Weights of a small GPT-style language model, trained from scratch on English Wikipedia: MLP 2048 SwiGLU, vocabulary 32156.
Each number is 50 + 10 x the weight over its row's rms, rounded and kept within 0 to 99. Layers, rows and columns count from 0. The size before them is the row's rms in percent of the matrix's.

# layer 3 attention key, 768x768, rms 0.0907, rows 212-245, columns 720-767
108:58 48 47 36 59 53 70 46 49 46 65 62 51 48 53 54 47 42 75 51 74 59 46 38 55 50 51 57 45 61 34 62 43 48 61 70 35 28 38 49 59 65 38 52 42 52 52 31
109:62 53 77 51 44 25 30 44 51 52 42 49 46 54 44 48 44 52 55 41 65 52 43 46 57 46 52 46 36 54 28 63 52 44 50 68 58 53 58 39 44 44 62 50 40 50 62 64
105:57 57 53 52 51 50 43 63 46 49 41 69 50 50 53 45 39 43 50 47 51 54 53 55 38 57 54 38 56 39 56 51 43 43 48 49 57 67 67 39 50 49 53 52 56 49 44 57
111:36 55 46 56 35 61 55 45 50 43 56 51 51 48 29 63 65 46 57 68 45 44 47 42 32 34 34 65 51 51 54 56 51 72 49 42 41 48 55 59 46 50 50 44 37 44 72 55
104:64 39 58 55 44 43 29 38 42 71 33 31 48 48 60 55 44 76 49 48 66 54 45 46 56 56 59 53 33 53 44 44 59 48 50 64 27 58 43 61 55 52 46 51 45 45 48 37
109:46 44 54 43 60 51 58 65 40 44 57 45 38 55 55 54 42 44 53 61 54 38 49 41 52 60 41 54 54 43 52 45 51 48 61 54 61 34 52 44 42 59 44 67 55 67 60 59
108:56 56 52 34 54 43 49 63 52 51 59 47 65 60 49 52 52 49 51 49 54 51 48 44 39 37 46 49 35 49 51 52 58 52 46 29 43 55 44 31 31 46 34 56 40 50 59 66
103:63 56 48 48 42 37 37 53 35 48 39 45 29 43 61 52 53 62 43 37 56 38 62 65 51 42 58 47 51 37 39 41 54 42 52 65 44 54 37 48 47 44 59 51 27 50 40 38
103:52 54 37 52 61 39 41 53 43 31 48 49 47 50 34 42 46 62 60 42 51 60 53 55 43 32 30 42 38 50 44 41 50 59 53 44 44 57 39 54 60 46 59 38 45 73 62 32
100:52 44 55 37 53 55 61 45 38 58 53 50 44 47 32 64 44 50 59 39 40 58 84 50 74 43 53 55 56 54 52 61 16 56 53 58 48 57 51 38 53 43 47 55 50 78 59 55
105:52 52 52 55 41 48 52 67 69 54 47 55 45 58 41 56 43 50 69 51 62 59 51 62 56 51 47 39 55 27 66 58 49 58 54 70 33 48 44 65 45 50 46 22 44 59 52 48
110:68 34 54 52 44 60 38 55 35 37 51 59 31 50 50 45 50 60 63 38 71 58 35 53 55 54 70 60 52 35 43 49 57 57 64 45 43 46 43 55 74 38 51 39 64 58 47 48
110:50 46 39 55 65 49 62 43 53 42 37 61 79 51 36 57 44 35 55 50 53 39 59 59 37 55 58 51 52 44 51 53 52 66 29 39 50 40 62 53 51 43 55 41 42 47 53 51
105:53 43 49 58 46 52 33 40 41 67 35 52 47 63 68 66 39 67 44 44 57 55 36 24 36 62 41 40 64 50 60 37 63 54 42 42 59 44 47 46 63 44 27 43 65 41 57 43
105:47 38 56 57 42 45 73 47 54 54 63 53 52 40 49 44 53 60 52 46 45 63 54 37 51 47 49 56 56 33 41 44 52 60 42 60 70 39 53 50 30 51 47 62 42 69 47 66
109:52 38 50 64 40 63 44 44 51 63 60 72 51 58 46 36 53 57 37 62 57 42 52 51 45 73 54 57 62 44 45 52 40 46 53 56 52 54 29 48 63 39 48 54 60 39 67 71
102:47 23 35 39 47 55 65 46 54 54 62 53 70 65 51 69 42 32 51 60 57 28 23 28 42 39 35 60 49 49 55 46 46 53 41 51 60 43 39 47 52 32 65 40 63 58 57 65
113:53 50 49 47 27 40 71 65 47 44 48 51 55 44 41 52 46 57 66 72 57 55 47 38 58 61 40 60 52 70 54 51 32 44 54 54 58 50 62 58 52 51 38 47 57 68 52 60
105:36 60 50 54 63 31 27 64 60 71 31 59 42 64 51 49 37 54 65 46 27 61 62 54 76 52 55 46 49 42 47 46 37 52 56 40 55 65 60 46 39 38 55 57 50 52 55 58
110:47 53 43 36 44 48 63 56 62 45 49 58 42 56 53 41 38 51 56 41 45 42 49 48 47 73 51 44 74 64 27 48 61 54 64 39 71 62 48 52 26 30 59 64 72 46 48 59
108:50 52 51 50 51 50 66 37 51 54 45 40 48 42 46 48 50 73 51 37 36 38 54 35 58 44 52 54 42 65 56 50 51 59 40 47 37 45 53 50 46 52 47 57 34 48 41 46
109:54 56 56 43 53 47 41 47 46 44 49 45 42 59 59 68 46 54 55 32 46 59 49 75 43 48 56 46 65 45 40 34 46 64 58 53 57 54 59 61 46 61 33 42 30 37 49 47
109:52 48 61 58 45 57 69 44 55 40 43 52 34 53 39 54 28 35 52 66 60 40 42 52 44 50 36 53 55 67 44 60 58 32 55 60 59 50 62 49 47 34 43 52 51 52 59 42
113:62 54 44 60 47 55 61 46 29 46 65 42 52 63 52 51 39 62 41 48 54 58 33 48 48 29 55 48 40 47 47 64 33 54 41 52 42 41 60 51 58 54 59 52 46 63 51 65
107:45 45 49 40 51 51 46 33 58 68 62 49 30 42 43 69 50 57 50 64 46 45 55 57 30 41 57 39 55 62 58 49 51 44 76 46 57 41 50 53 58 48 53 25 37 51 76 50
111:43 45 74 52 32 53 47 40 56 68 56 58 64 36 48 46 37 55 61 66 57 53 45 47 51 50 51 62 45 36 68 39 41 44 48 40 56 53 38 49 57 56 53 66 52 43 53 57
108:49 64 40 50 46 42 61 47 57 49 50 46 36 53 55 56 49 57 45 51 39 44 59 51 54 50 47 34 41 47 49 51 52 41 44 40 44 60 42 29 48 46 40 44 55 42 46 55
104:39 44 48 60 52 58 55 53 53 50 49 62 40 55 48 71 61 61 59 49 40 44 27 48 53 61 44 61 43 40 36 56 42 35 51 56 74 56 50 51 41 27 58 44 49 71 66 55
107:53 63 59 37 54 34 44 51 52 58 49 69 46 37 23 53 52 63 59 51 59 82 51 57 47 41 53 49 59 58 51 75 42 55 49 45 40 33 49 37 47 51 39 48 63 43 42 29
110:57 56 25 36 52 50 40 59 45 59 49 41 71 55 52 54 66 52 68 32 42 50 55 54 52 55 50 32 51 51 44 66 53 61 51 36 53 49 57 51 54 72 56 52 53 35 67 34
109:42 71 72 68 46 52 60 59 27 50 51 49 25 46 31 35 45 43 36 55 48 56 63 47 61 46 59 48 55 74 37 37 34 43 50 59 47 51 58 32 43 54 38 55 62 41 45 45
114:57 48 30 61 58 57 32 41 63 34 50 71 52 46 38 65 39 41 40 48 50 69 57 50 66 61 35 46 60 52 36 36 53 59 43 39 39 48 26 46 81 41 46 40 50 33 73 40
104:66 50 64 51 33 42 33 61 48 57 54 65 65 36 60 52 48 41 36 61 28 62 44 41 34 51 59 48 16 58 55 62 48 58 52 49 63 61 50 57 60 49 60 53 60 59 49 53
111:63 60 45 53 50 46 48 69 36 56 57 33 36 33 48 47 47 53 57 27 51 60 38 47 55 48 53 45 54 33 43 56 41 65 34 43 59 48 38 46 43 46 64 51 59 47 33 52
# layer 3 attention query, 768x768, rms 0.0922, rows 213-246, columns 720-767
106:55 47 60 60 66 46 28 48 55 58 57 44 20 63 44 60 52 51 65 40 52 23 47 34 41 40 56 45 48 57 51 62 52 50 45 21 41 60 49 33 53 65 58 52 47 44 27 46
101:54 51 54 58 56 48 48 30 32 68 42 45 36 51 52 40 38 43 48 67 43 47 50 56 53 40 54 49 54 62 54 57 57 44 35 52 52 48 63 46 48 48 46 49 54 35 48 64
105:52 45 56 43 50 59 40 43 47 74 44 36 41 50 47 66 38 38 55 67 43 53 55 44 64 44 59 54 64 55 60 44 42 35 49 51 45 40 57 51 56 62 39 63 55 62 50 59
100:54 48 43 61 48 62 61 16 54 59 53 50 42 35 51 62 43 37 53 58 55 60 52 48 40 52 42 55 76 51 43 52 53 57 50 38 55 56 52 47 54 44 42 61 63 45 57 48
100:47 33 38 53 46 40 68 62 62 50 44 43 63 58 51 36 45 51 53 70 46 55 46 66 41 57 45 55 51 33 49 38 43 40 42 54 75 55 66 47 49 38 38 56 44 49 41 48
103:57 61 43 58 45 49 59 52 39 42 61 39 48 58 53 50 51 45 49 41 51 51 65 34 44 52 46 46 48 61 46 48 38 45 37 49 35 45 56 68 47 54 41 45 60 53 30 43
099:45 49 56 64 43 34 54 63 55 44 44 42 39 57 53 62 52 49 47 62 68 55 57 47 65 55 59 65 57 46 52 36 46 40 63 38 51 49 45 49 41 51 32 40 75 41 49 54
101:45 58 54 52 50 48 53 29 52 62 65 62 59 39 49 33 53 58 46 48 47 60 39 53 49 60 47 58 66 48 30 56 64 36 43 53 33 58 54 50 34 49 51 66 60 60 46 60
103:47 69 47 41 50 44 33 51 45 61 64 36 53 51 53 45 41 46 47 44 35 48 38 46 51 35 63 43 64 64 48 62 52 62 57 55 61 50 52 36 42 58 53 46 43 49 49 55
101:34 61 41 62 58 49 45 36 59 57 55 63 46 52 36 37 42 32 65 40 27 52 49 47 62 37 66 61 51 48 58 56 73 52 39 55 42 43 56 35 51 67 56 50 59 50 49 51
102:45 53 50 47 58 59 47 59 62 43 48 42 44 49 44 51 56 47 28 48 63 54 46 50 45 51 55 46 48 54 38 38 34 61 50 35 58 44 42 57 47 52 43 55 54 76 61 39
102:47 55 49 49 39 61 40 51 27 42 58 47 43 67 48 60 54 51 56 45 53 63 64 45 57 47 34 73 51 48 45 48 78 47 51 53 51 44 51 49 50 58 67 37 53 69 52 50
104:49 59 45 40 52 40 66 50 46 41 50 56 56 66 57 40 61 39 38 74 40 44 44 48 53 44 68 54 45 46 56 48 42 42 35 56 52 56 37 62 53 46 47 47 44 45 47 47
109:61 50 61 40 55 42 54 43 57 50 69 35 44 53 39 46 49 50 44 42 34 48 26 54 57 44 48 50 46 59 70 63 55 56 50 66 48 55 43 44 32 47 34 61 48 42 37 45
102:39 56 43 34 54 45 50 46 60 45 45 34 56 41 70 58 38 35 33 48 50 47 26 51 46 48 61 53 47 49 69 35 44 39 50 51 43 35 56 51 50 57 70 35 56 55 49 52
106:52 59 56 45 48 41 34 34 42 40 55 61 55 48 36 46 43 46 50 36 37 49 64 37 52 56 48 38 49 54 77 60 51 39 46 55 35 55 57 46 33 37 57 63 50 38 48 50
107:52 60 42 49 64 43 36 56 53 42 51 56 47 59 56 59 57 49 42 56 48 44 68 49 50 56 52 33 25 55 68 57 57 50 61 57 57 77 45 61 47 51 48 44 52 40 59 29
107:64 49 63 23 40 78 51 51 32 63 38 50 46 50 44 63 48 67 31 51 53 69 61 56 50 37 40 46 62 41 66 52 55 60 51 41 46 51 49 39 62 56 52 54 50 47 53 36
102:53 44 58 58 38 39 38 52 36 44 61 31 40 42 58 53 44 42 57 57 54 62 51 57 53 59 48 43 56 27 67 32 45 56 55 41 48 47 66 62 51 59 59 37 50 35 41 43
104:59 53 45 69 41 42 63 67 50 70 59 49 54 39 45 52 59 63 43 48 46 52 51 46 45 44 53 60 52 22 26 46 54 49 55 68 36 60 49 48 35 72 44 39 60 50 38 47
098:62 48 52 28 50 35 48 49 50 71 40 62 45 76 51 48 48 55 50 62 51 45 45 56 56 45 55 71 33 50 27 65 72 50 47 67 54 53 49 56 58 58 43 54 52 49 42 59
107:42 66 52 52 66 55 45 40 50 59 62 48 57 38 54 55 34 46 57 42 47 58 60 28 47 38 43 61 38 58 48 53 35 37 54 47 51 68 38 46 71 41 55 48 58 55 55 54
120:37 48 61 51 47 43 58 39 43 51 58 40 39 58 56 40 67 44 61 53 53 46 53 46 51 45 40 65 51 58 46 49 33 42 54 59 36 56 44 46 63 41 43 42 42 59 40 41
109:43 47 66 48 42 52 28 49 42 46 28 59 47 61 62 53 32 52 44 57 59 33 45 46 35 50 60 57 39 54 55 42 44 53 50 44 50 51 48 40 40 44 53 48 34 32 26 60
102:48 50 80 32 46 30 45 48 33 60 27 52 41 63 48 45 42 55 54 57 44 66 55 58 62 42 50 52 50 58 49 53 52 37 55 50 57 48 51 57 44 57 32 50 62 29 68 35
111:45 50 42 52 35 63 44 41 42 47 34 57 63 47 62 58 53 64 65 69 53 67 44 55 47 48 66 59 59 38 49 49 44 50 45 50 52 45 51 69 41 44 48 64 38 46 45 42
102:68 53 60 28 49 53 51 57 76 60 53 37 62 38 59 59 29 40 55 53 71 40 48 62 57 53 57 35 47 59 57 55 42 66 53 42 39 60 44 63 57 48 44 37 52 39 43 50
101:60 56 42 44 36 46 58 46 29 46 63 40 55 47 58 59 41 50 62 27 58 42 42 39 38 55 44 49 54 30 58 43 41 46 48 47 64 66 41 60 56 61 52 60 44 52 76 68
106:41 59 47 43 39 44 38 46 71 73 62 39 61 48 23 44 60 49 35 48 34 38 55 50 61 64 35 53 36 49 43 64 47 59 50 63 59 57 63 53 41 57 47 48 47 70 59 50
101:62 53 47 41 34 38 63 67 54 66 58 37 39 60 67 49 50 50 38 59 60 30 57 52 51 49 33 35 32 56 49 62 58 55 43 35 41 44 55 43 53 37 54 45 48 62 37 45
108:60 48 48 70 50 50 50 65 55 63 55 50 60 44 69 43 47 42 58 59 64 48 48 57 45 40 44 68 52 61 38 41 46 67 47 43 68 45 59 44 38 49 40 32 45 61 41 42
103:42 42 50 74 49 41 31 55 49 35 49 38 27 52 55 54 47 47 51 57 67 51 55 61 58 36 48 28 66 37 40 51 47 45 33 46 32 57 54 59 46 44 61 43 50 53 57 49
109:52 72 56 28 45 53 67 43 56 46 52 47 65 67 32 51 54 43 40 61 41 43 15 46 41 35 45 60 48 50 37 63 56 33 35 43 33 45 60 57 44 58 61 49 59 64 51 27
101:40 48 57 25 59 64 48 52 57 35 38 39 56 43 48 46 48 50 68 56 62 41 48 29 63 51 49 56 65 50 56 24 48 36 43 41 21 40 55 63 66 49 78 52 46 52 41 32